Each number is 128 + 24 x the weight over its row's rms, rounded and kept within 0 to 255. Layers, rows and columns count from 0. The size above them is the row's rms in percent of the matrix's.

# layer 14 MLP up, 384x96, rms 0.0772, rows 151-182, columns 0-47
size [ 94 107  99  95 108 111 111  96 106  97  94 111  94 108 109  89 101  96  99  78 104 122 112 106 112  91  82 101 102 101 103  88]
[[132 149 135 149 156 126 146 131 108 139 107 133 121 129 177  91 145 114  95 127 114 147 155 119 103 110 125 147 123 117 118 109  92 146  99 142  98 166 125 137 128 155 140 160 124 143 174 142]
 [139 186 153 116 127 141 137 155 134  79 101 149 147 155 106  84 160 110 144 150  79 139 180 127 150 133 145  90 103 134 123  85 119 158 121 105  92 123 118 128 139 145  89 157 151 129 129  65]
 [105 111 165 114 175 157 133 124 179 140 147 147 103 131 159 153  94 149 123 136 101 127  82 109 148 140 125 122 157 155 121  94 146  89  92 153 131 148 149 178 134  99 134 114 115 143 113 117]
 [139 125 117  89 125 147  98 139 158 143 153 102  90 124 107 126 149 162 149  67 104 151 105 126 138 123 143 145  87 123 124 123 167  85 144 114 155 135 164 177 119  96 120 139 134 146 140 122]
 [144 111 189 158 131 102 108 139 156 138 132 156  81 125 133 133 168 153 127  88 104 122 137 117 132 138 120 123 151 122 117 147 100 135  54 135 146 119 134 134 148 147 126  94  99 162 145 138]
 [113 111 127 140 128 139 122 132 124 153 113 156 161 144 158  92 137 106 124 157 119  88 147 134 115 127 143 149 116 138 142 117 120 116  97 153  93 153 180 125 157  88  84 149 124 165 126 141]
 [115  98 143 126 122 149 130 116 180 140 101  95 109 103 124 128 128 115 111  85 138 157 119 142 111 152 143 131 126 137 131  83 112 101 163 139 113 129 145 118 113 120 111 157 116 116 122 143]
 [101 139 136 166 142 109 109  93 133 136  88  97  89 115 150 140 145 119 127 103 118 102 183 103 113 137  64 139 134 151 161 130 155 113  93 113 165 131 184 132 143  65 130 158 105 118 143 118]
 [137 194 191 121 146 124  87  95 144 114 140 151 156 156 110 131 106 180 132 131 132 131 104 150  83 136 141 127  84 116 122 117 140 132 143 144 113 134 135 171 131 104 108 115  83 112  98 103]
 [116 114 150 120 139 138 102 134 148 126 161 143  99 136 132 134 179 133 107 140 132 150  84  97 142 114 175 153 147 108  97 111 154 129 118 157 125  91 113 157  84 136 106 130 100 143 118 143]
 [ 97 133 191 105 161 128  92 150 175 161 103  84 181 111 110 117 130  95 132 143 145 105 118 121 132 140 123 108 163 108 131 113 131 117 125 133 106 158 120 126 119 107 148 185 165 170 116 113]
 [113 133  98 168 158 158 173 113  96 165 164 138 132  98 155 105 139 183 132  97  93 142 155 129 111 150  96  70 133  94 146  95 113 125 126 161 124 138 120 110 128 137 150 136  74  96 129  89]
 [138 122  82 157 127 112 173 127 131 117 138 144 117 140 123 129 152 147  66 119  88  90 136 118 163 107 113 112 112 101 153  99 141 136 145 176  55 117 112 149 163 115  93 169 133 149 148 112]
 [ 68 120 138 180 139 121 133 110 110 128 164 125  83 108 125 115 155 141 148 109 140 116 133 126 141 119 118 101 116 118 138 113 125  75  82 148 115 132 148 139 164 127 102 125 112 134 129 172]
 [109 157 154 101 154 165 117 115 107 105 125  89  83 135 157 109 148 144 157 104 134 163 125 130 139 118 163 152 102 145 146 148 134 131 143 156  98 108 113 164  53 117 142 122 116 111 128 105]
 [139 107 126 124 156 145 139 152 110 117 143 105 136 148 132 145 124 166 131 126 127 141  89 120 106 108 136  80 139 119 105 117 146 125  82 192 105 176 129 148 164 127 109 125 132 148 122  82]
 [ 82 112 135 158 140 105 135 141 136 104 159 173  99 136 157  80 150 127 108 149  87 126 105 133 134 143 129 145 144 115 131 103 102 122 103 118  94 157 131 123 160 110  97 109 126 156 105 186]
 [152 150 112 106 179 114 106 139 131 159 140 105 118 135 117 156 124 130 106 114  55 151 154 133 104 146 124 104 131 138 144  77 115 122 126 158 122 115 120 120 144 115  75 150 111  98 131 119]
 [ 98 171 134 116 143 117 135 145  84 155 159 112 166 121 180 152 128 144 170 102 122 100 134 129 141 100 127 124 124 132 111 103 161 103 135 117 125 151 116 114  47 134  95 135 118 135 122 104]
 [133 132 138 146 134 115 127 129  91 167 165 109 126 121 185 152 160 153 141 130 122  95 122 104 108 144 160 143 144 123  83 109 130 100  80  69 158 107 107 167 124 123  85 123 121 120 140 122]
 [129 152 154  94 122 116 103 110 149 157 118 151 111 166 165  38 122 126 129 143  92 136 152 146 135 123 108 111 134 115  96 116  92 144 105 115 151 141 133 155 173  77 151 138 154 108 147 118]
 [133 122 146 100 104 128 171  95 156 144 132 160 116 115 169 135 134  90  76  99 118 110 164  72 157 139  87  93 112 125 143  65 137 122 126 147 128 126 147 148 159 160 124 145  81 149 140 129]
 [118 118 137 120 125 135 150 164 139 109 116 104 155 120 124 122 167 127 102 116 163 117 132 130 105 121  49 105 137 100 168  81 152 144 141 109  86 131 138 113 130 127  95 190 127 118 139 127]
 [ 85 138 117 118 122 142 110 135 176 104 127 122 134 129 109 141 161 145 106 105 131 152 115 129 183 117  59 130 130 135 141  77 128 130 150 133 100 103 126 183 113 131 130 167 127  95 127  91]
 [ 95 130 130  84 130 152 139 163 132 110 138 112 101  83 163  58 144 109 119 102 144 130 101 111 136 153 113  87 141 154  92 146 137 152 101 129 105 121 126 125 126 102 107 174 130 125 135 126]
 [150  85 113 104 137 106 135  78 149 127 131 124  99 141 150 135 161 106 118 110 141 141 110 121 149 131 126 113 100 128 145 155 136 125 130 112  60 111 128  93 110 146 138 127 116  92 158  76]
 [115  86 144 136 122 107 116 141 155 175 139 129 101 138 131 147 159  73 126 132 164 130 152 113  97 127 102 168 131 133 143  83 143 120 102 145 114 146  84 151 146  75 109 131  64 117 162 120]
 [120 101  90 110 149 145 126 151 115 134  91 107 118 121 136 120 108 113 114 110 139 156 167 116 115 146  84  91 114 123 154 115 125 131 109 169  72  90 147 147 148 161 179 145 133 106 199 109]
 [131 119 129 135 156 143  93 111 149 156  99 129 138 113 140 107 135 138 144  83 105  73 149 131 124 162  81 130 124 118 147  90  93 157 103 137 131 123 132 160 104 127 106 140 116 114 150 111]
 [171 119 137 125 108 136 126 138 123 113 143 132 136 151 128 107 154 112 110  95  96 142 108 117 139 175 139 126 145  93 137 127 153 103  63 162 107 105 165 165 137 132 110 177  91 126 180 138]
 [132 106 158  99  92 138 135 137 146 128 115 104 123 132 164 103 128 140 148 123 141 159  97 117 136 195 118 137 118 130 131 131 153 136 140 135 146 115 159 121  94  71 126  87 123 148 120 175]
 [104 134 152 131 136 105 148 146 180 150 130 132  94 141 119 105 115 100 148 145 149 133 138 125 116 144 153 104 148 148 146  86 159 134 112 164 156 117 106 141  89 120 132 116 143 165 111 190]]
# layer 14 MLP down (transposed), 384x96, rms 0.0774, rows 151-182, columns 0-47
size [101 109  97 100  98  97 112  84  99 100 100 106  92 101 117  89  99  90  94  85 108 128 109 106 100  96  84 100 106  95 105  90]
[[134 149 109 149 133 127 135 149 119 116 144  98 133 122 124 133 144 108 135 149 160 115 142 106 101 115 153 108 104  80 178 146 134 139 123 138 122 122 115  84 137 118 147  97 191 110 168 133]
 [151 182 104 108 138 108 154 126 114 125 137 122 119 111 131 131 132 183  96 130 137 132 132 166 113 116 130 111 167 171 137 157 137 108 122 173 125 159 152 131 128 112  66 105 116 142 155 135]
 [135 117  98 111 109 147 112 122 114 134 124 126 116  82 149 135 161 140 124 136 108  99 170 150 107  86 133 163 173  95 107 156  96 129 107 140 122 151 125 125 105 120 117 181 138 121 133 117]
 [118 123 130 163 159 131 168 133  87 143  78 127 185  90 169 142 157 113 130 122 100  96 154 158 177 132 123 129 167 143 126 124 133 127 137 154 131 119 151 113  68 133 143 135 118 161 105 123]
 [108 169 138 112 137 162 128 113 141 105 130 169 177 113 136 142 123 160  97 123 130 170 127 103 133 154 139 115  58 145 155 135 134 117 186  87 145 173 147 124 124 152  97 108 167  89 110 142]
 [147 118 126 117 148 157 167 127 144 149 134 120 146  89 174 130 160  99 122 110 129 133 142 109 139  82 140  76 139 136 134 166 111 120 118  97 162 136 106 103  86  85 113 141 115 120  85 155]
 [149 133 107 118 183 158 130 145  95  96 101 117 159 119 112 129 125 123 181 124 137 117  91 112 139 119 119 129 120 114 104 134 174 155 145 131 150 130 100 115 123 110 135 144  95 135 140  96]
 [ 98 138  75 151  97 141 121 119 128 119  96 117 147 149 146 153  95 124 111 121 156 165  79 162 130 166 123 118 182 117 113 136 199 122 153 107 127 116 121 130 124 136 145 107 163 140 139 110]
 [115 101 112 151 126 151 158 125 119 114 128 177 117 104  83 113 137  85 116 121 132 114 152  99 144 157 177 184 120 150 139 121 157 135 174 110 141 151 150 124 144 164 134 141 188  97 139 166]
 [151 123 138 119 112 117 108 129 137 109 167  99 112 143 120 136 126 102 107  94 114 126 131 177 137 177  96 112 145 121 108 145 110  77 109  93 151 146 166 142 100 158  99 109 158 127 155 112]
 [167 151  99 138  96 133 147  87 109 122 149 157  84 133 126 151 167 189 126 135 100 102 143  97 133 124 130 124 132  99 138 109 145 149 105 105 180 136 107 114  97 138 117  83 146 117  90 129]
 [139 159  78 108 147 127 179 129 172 124 162 127 120 118 134 143 143 133 139 179 110 153 121 140 180 107 150 122 161 155 133 144  95 115 155 121 144 113 104 164 135 126 158 134 125 105 124 149]
 [151  99 121 122 113 121 108 181  98 149 144 167 138  77 149 126 109 133 127 105  77 117 128 112  98 110  86  99  96 144  95 127 147 113 108  80 146 148 145 140 119 116 176 141 126 147 162 148]
 [159 142 171 110 158 104 155 158  99  92 124 112 113  98 110 153 130 113 116 135 132 126 141 189 116 147 130 156 105 144 145 111  74 133 153  86  94 144 139 139 151 111 107 130 134 107 181 121]
 [145 129 156 151 146 108 117 165 182 114 130 174 134 113 118 144 122 106 126 108 108 175 157 126 128 146 112  95 108 177 122 131 156 140 121 139 156 115 135 113 157 108 162  93 160 140 105 116]
 [132 118 145 163 128 127 135 174 118 127 100 156  72 162 104 167 166 109 171 160 136 127 129 135 111 145 144 113 171 122 140 125 118 161 136 112 141 108 160 103 125 128 128 136 139 126  84 143]
 [146 131  93 129 145 116 108 145 109  71 130 145 101 110 102 151 148 138  94 138 146 125 106 116 144 151 139 128 198 162 108  92 149  99 128 146 118 134 141  93 134 138 134 128 140 142  38 144]
 [110 105 168 112 174 139 109 115 126  96 113 114 191 113 145  95 163 130 100  94 143 130 123 122 137 100 124 152 144 140 106 162 135 127 123 120 121 123 164  87  95 130  80 140 125 123 154 108]
 [143 121 115 118 127 123 112 144 141 126 115 105 102 114 127 125 104 138 105  89 120 150 138 113 117 134  99 114  73 108 136 153 119 152 148  80 110 171 142 144 159 100 111 144 157 125 130 141]
 [ 86 109 126 128 143 125 129 145 128 133  92 149 117 110 137 105 135 138 111 117 111 170 134 165 110 102 119 102 162  60 149 135 171 130 119 163  98 119 152 149 134  88 116 156 130 120 147 135]
 [ 95 142  93 109  89 125 139 137 140  89 148  99  97 119 122 117 143 136 151 149 106 170 119 110 136 179 166 149 130 135 155 110 123 103  90 139 102 122 118 156 134 140 122 139 126 113 116 117]
 [128 109 102 131 117 145 175 157 128 155 136 132 140  97 154 172 113 107  69 140  71 122 162 126 137  82 131 122  99 163 128 108 144 125 174 116 102 150 140 125 144 134 131 134 132 132 165 131]
 [ 89 107 137  97 107 106 102 122 160  94 120 121 134 140 100  92  99 155 124  97 149 139 162 148 149 177 161 134 110 120 119 167  78 113 118 131 134 161 102 107 161 143 116 148 152 121 106  88]
 [125 100 180 116 126 103 100 156 148 134 100 115 133  98 147 131 134 151 119 124 122 114 143 137 122 157 170 114  75 129 123 140 146 107 135 120 133 115 169 118 100  91  70  75 160 126 140 146]
 [129 103  99 117 140 105 133 136 155 135 121 153 105 133  86 122 115 109 158  94 159 125 150 131 107 107 148 159  69 147 105 128 112 134  92 139 174 162 130 127  96 143 160 204  97 120 166 139]
 [137 143 136 159 120 126  90 130  99 136 141  82 192  83 123  92 111 111 130 125 165 132 108 101 115 146 124  97 121 120  76  97 113 128 174 130 138  81 134 115 129  88 111  87 177 112 137 132]
 [106  92 142 139 122 138 175 139 144 103 171 117 157 143 108 149  88 161 117 110 130 131 145 141 164 121 117 125 187  55 104 166 123 100 138  91 141 143 150 107 125 145 119 116 175 141  78 106]
 [162  92 126 137 115  85 148 151 157 144  92 158 180 124 113 148 105 124 105  96 105 111 142 140 178 103 116 130 105 117 110 121 118 121 146 145 136 181 153  92 127 138  97 144 152 125 144 119]
 [179 118 129 165  76 108 147 116  77 119 127 154 110  84  99  94 121 158 102 147 148 178 121 146 139 168 106 133 116 122 121 148 130  65 145  86 118  90 109  97 174 137 136 144 109 112  97 136]
 [116  90 142 155 133  89 147 105  99 128  60 100 111 150 115 128 141 115 133 134  98  98 153 127 153 106  86 129 128 125 158 126 111  88 154  96  93 119 124 110 134 130 150  97 121 130 106 131]
 [144 138 100 136 156 116 123 108 154  93 126 107 112 151 117 147  98  86 121 133 103 105 119 139 178 113 132 157 138 132 151 120 155 101 115 151 153  93 158 111 152 127 112 144 152  86 115  95]
 [131 153 137 141  92 116 112 130 120 135 132 123  81 135 121 128 150 159  73 158 133 170  89 165 158 117  92 123 113 124 105 106 128 160 142 112 106 151 156 137 141 163 144 138 128 119 136 115]]